Each number is 50 + 12 x the weight over its row's rms, rounded and kept within 0 to 99. Layers, rows and columns count from 0. The size before them is the row's rms in percent of the matrix's.

# down: layer 4 MLP down (transposed), 1600x320, rms 0.0489, rows 396-406, columns 128-191
# up: layer 4 MLP up, 1600x320, rms 0.109, rows 397-406, columns 128-191
down396 104:33 59 49 55 48 54 47 41 40 52 69 50 43 53 31 54 50 50 44 38 73 41 84 46 44 38 52 34 71 59 72 48 39 69 36 36 55 69 35 46 74 49 48 41 50 52 51 70 30 59 43 46 45 69 20 38 58 47 58 36 78 51 46 46
up397 102:56 48 54 76 36 29 45 34 54 37 53 62 35 41 67 37 56 40 55 43 65 60 53 59 27 49 46 58 51 45 59 53 44 34 53 52 60 65 53 44 59 41 52 26 56 50 40 37 48 50 56 31 28 40 58 58 54 38 49 70 47 45 31 45
down397 102:60 55 38 75 44 55 44 46 42 74 62 31 57 56 62 46 52 63 50 53 43 45 44 26 70 62 32 50 44 34 50 54 39 37 49 49 68 73 61 43 22 66 52 18 41 54 52 62 56 68 49 36 33 47 51 41 77 40 37 56 80 38 37 28
up398 101:65 85 57 49 36 45 64 76 84 47 50 27 70 56 47 45 66 56 50 65 60 50 58 44 37 61 60 53 61 48 48 44 37 53 79 45 60 55 74 71 67 29 38 53 59 47 42 34 62 32 40 25 61 28 66 33 51 59 77 68 38 45 51 35
down398 103:75 55 58 54 53 57 50 52 40 30 51 63 39 39 53 29 46 56 38 60 54 78 48 61 54 34 48 43 51 54 44 46 30 50 49 55 55 41 59 29 51 58 41 59 40 45 55 70 48 48 53 40 58 61 59 39 70 77 38 19 46 68 83 21
up399 098:53 45 48 39 39 52 55 61 53 65 64 40 45 11 43 35 51 44 49 57 42 41 56 65 40 40 43 64 56 55 45 61 42 63 42 52 47 38 55 35 43 68 60 73 57 63 46 40 60 20 64 62 38 50 35 59 55 64 63 29 66 49 67 53
down399 100:71 49 37 88 55 41 45 52 43 53 63 54 36 38 50 57 56 54 53 43 42 44 32 56 55 61 57 63 37 37 48 55 42 48 41 24 09 51 43 48 49 63 41 62 61 43 54 40 45 40 44 48 78 50 49 58 42 50 29 64 65 42 66 45
up400 091:70 27 45 36 25 40 48 37 37 37 57 58 42 43 48 60 28 52 45 27 52 34 34 59 75 66 45 43 40 57 48 72 61 53 82 62 59 55 54 73 38 66 37 53 66 53 59 47 68 31 64 46 47 57 42 55 56 43 26 50 63 50 41 54
down400 101:63 46 60 32 34 62 42 51 51 56 56 43 19 38 31 55 55 56 28 61 54 51 74 52 48 39 47 67 28 59 39 55 52 42 57 40 51 49 67 55 47 52 38 55 48 63 48 53 40 56 25 63 37 73 51 62 40 72 50 43 55 27 26 34
up401 086:71 37 46 66 50 47 51 44 19 35 27 65 40 39 42 53 49 49 50 59 32 55 50 64 56 39 60 48 39 43 30 46 06 44 31 37 44 59 41 50 72 49 61 34 36 45 31 47 33 42 48 45 69 45 51 57 44 49 44 51 33 43 29 38
down401 096:42 39 30 51 52 29 50 57 47 53 40 45 49 50 50 44 67 55 45 70 49 48 54 40 33 50 60 44 35 56 15 53 28 31 55 55 47 61 57 43 44 37 59 33 35 58 46 35 48 55 41 26 53 32 47 51 49 58 61 47 43 45 46 52
up402 105:50 47 51 54 50 52 55 83 31 30 41 59 51 65 20 50 49 54 61 45 31 51 52 44 42 44 65 29 45 52 33 47 58 48 24 60 49 48 45 58 41 50 48 68 42 57 51 70 42 55 70 25 48 44 31 32 38 46 23 64 41 54 59 51
down402 104:45 42 46 48 49 63 52 59 38 50 53 70 52 36 38 53 56 55 58 49 54 54 64 52 33 34 56 42 52 81 75 40 70 38 53 43 52 66 64 48 37 62 25 64 48 51 22 51 25 43 49 42 62 27 61 45 66 13 52 31 67 74 56 50
up403 107:41 61 66 31 47 46 56 56 58 57 42 62 69 29 81 68 50 47 63 46 47 51 76 65 63 67 54 35 40 43 60 66 46 49 41 52 59 42 70 49 49 56 30 43 55 49 54 65 46 39 52 51 77 56 70 64 40 45 60 48 32 61 38 44
down403 104:41 17 61 36 35 48 81 38 70 49 46 63 19 39 46 29 51 40 55 57 38 38 25 43 52 50 55 48 40 69 58 48 55 57 43 45 80 59 38 41 32 47 54 47 53 52 64 47 51 44 33 47 53 32 57 35 42 52 40 54 29 82 46 48
up404 104:48 51 29 48 58 34 59 45 33 56 47 47 74 46 38 61 55 43 31 58 32 47 49 49 30 47 30 37 65 37 51 44 67 44 47 40 52 46 44 61 24 64 50 22 44 50 47 65 70 39 67 63 56 66 38 67 44 60 33 38 35 51 38 35
down404 099:62 39 53 44 60 31 58 49 39 51 30 39 66 48 35 41 43 44 44 44 78 53 65 55 42 36 60 65 68 56 47 65 41 90 52 42 50 36 52 39 48 52 43 42 45 61 52 39 66 27 43 41 63 36 57 69 59 59 51 47 51 45 36 41
up405 101:39 49 38 55 56 58 66 51 50 51 73 49 35 35 33 48 61 14 67 48 32 47 52 53 55 45 33 19 49 48 53 47 51 38 50 56 56 53 43 55 47 60 58 36 56 38 75 65 51 44 66 40 61 31 42 48 70 57 61 58 44 53 54 74
down405 100:35 47 53 60 57 45 41 37 48 84 45 47 60 35 49 48 63 37 59 61 46 53 53 55 50 32 29 54 48 43 65 48 48 32 34 56 22 49 54 47 52 55 50 66 68 53 63 44 61 59 42 64 53 54 47 51 46 70 56 37 35 30 41 52
up406 101:50 74 64 50 49 47 51 49 55 40 74 56 31 34 73 18 59 63 45 44 43 48 59 89 39 53 50 33 56 76 64 71 59 60 54 49 63 35 26 56 58 51 43 52 41 47 45 45 46 70 40 44 47 65 71 54 77 47 45 65 35 41 64 77
down406 100:37 68 47 26 36 48 27 61 62 64 49 41 36 60 29 62 51 60 37 38 49 42 26 62 39 52 66 75 55 33 44 24 56 68 45 65 38 46 38 33 48 57 28 60 50 80 44 52 51 45 49 39 51 65 60 47 55 39 31 47 43 50 52 66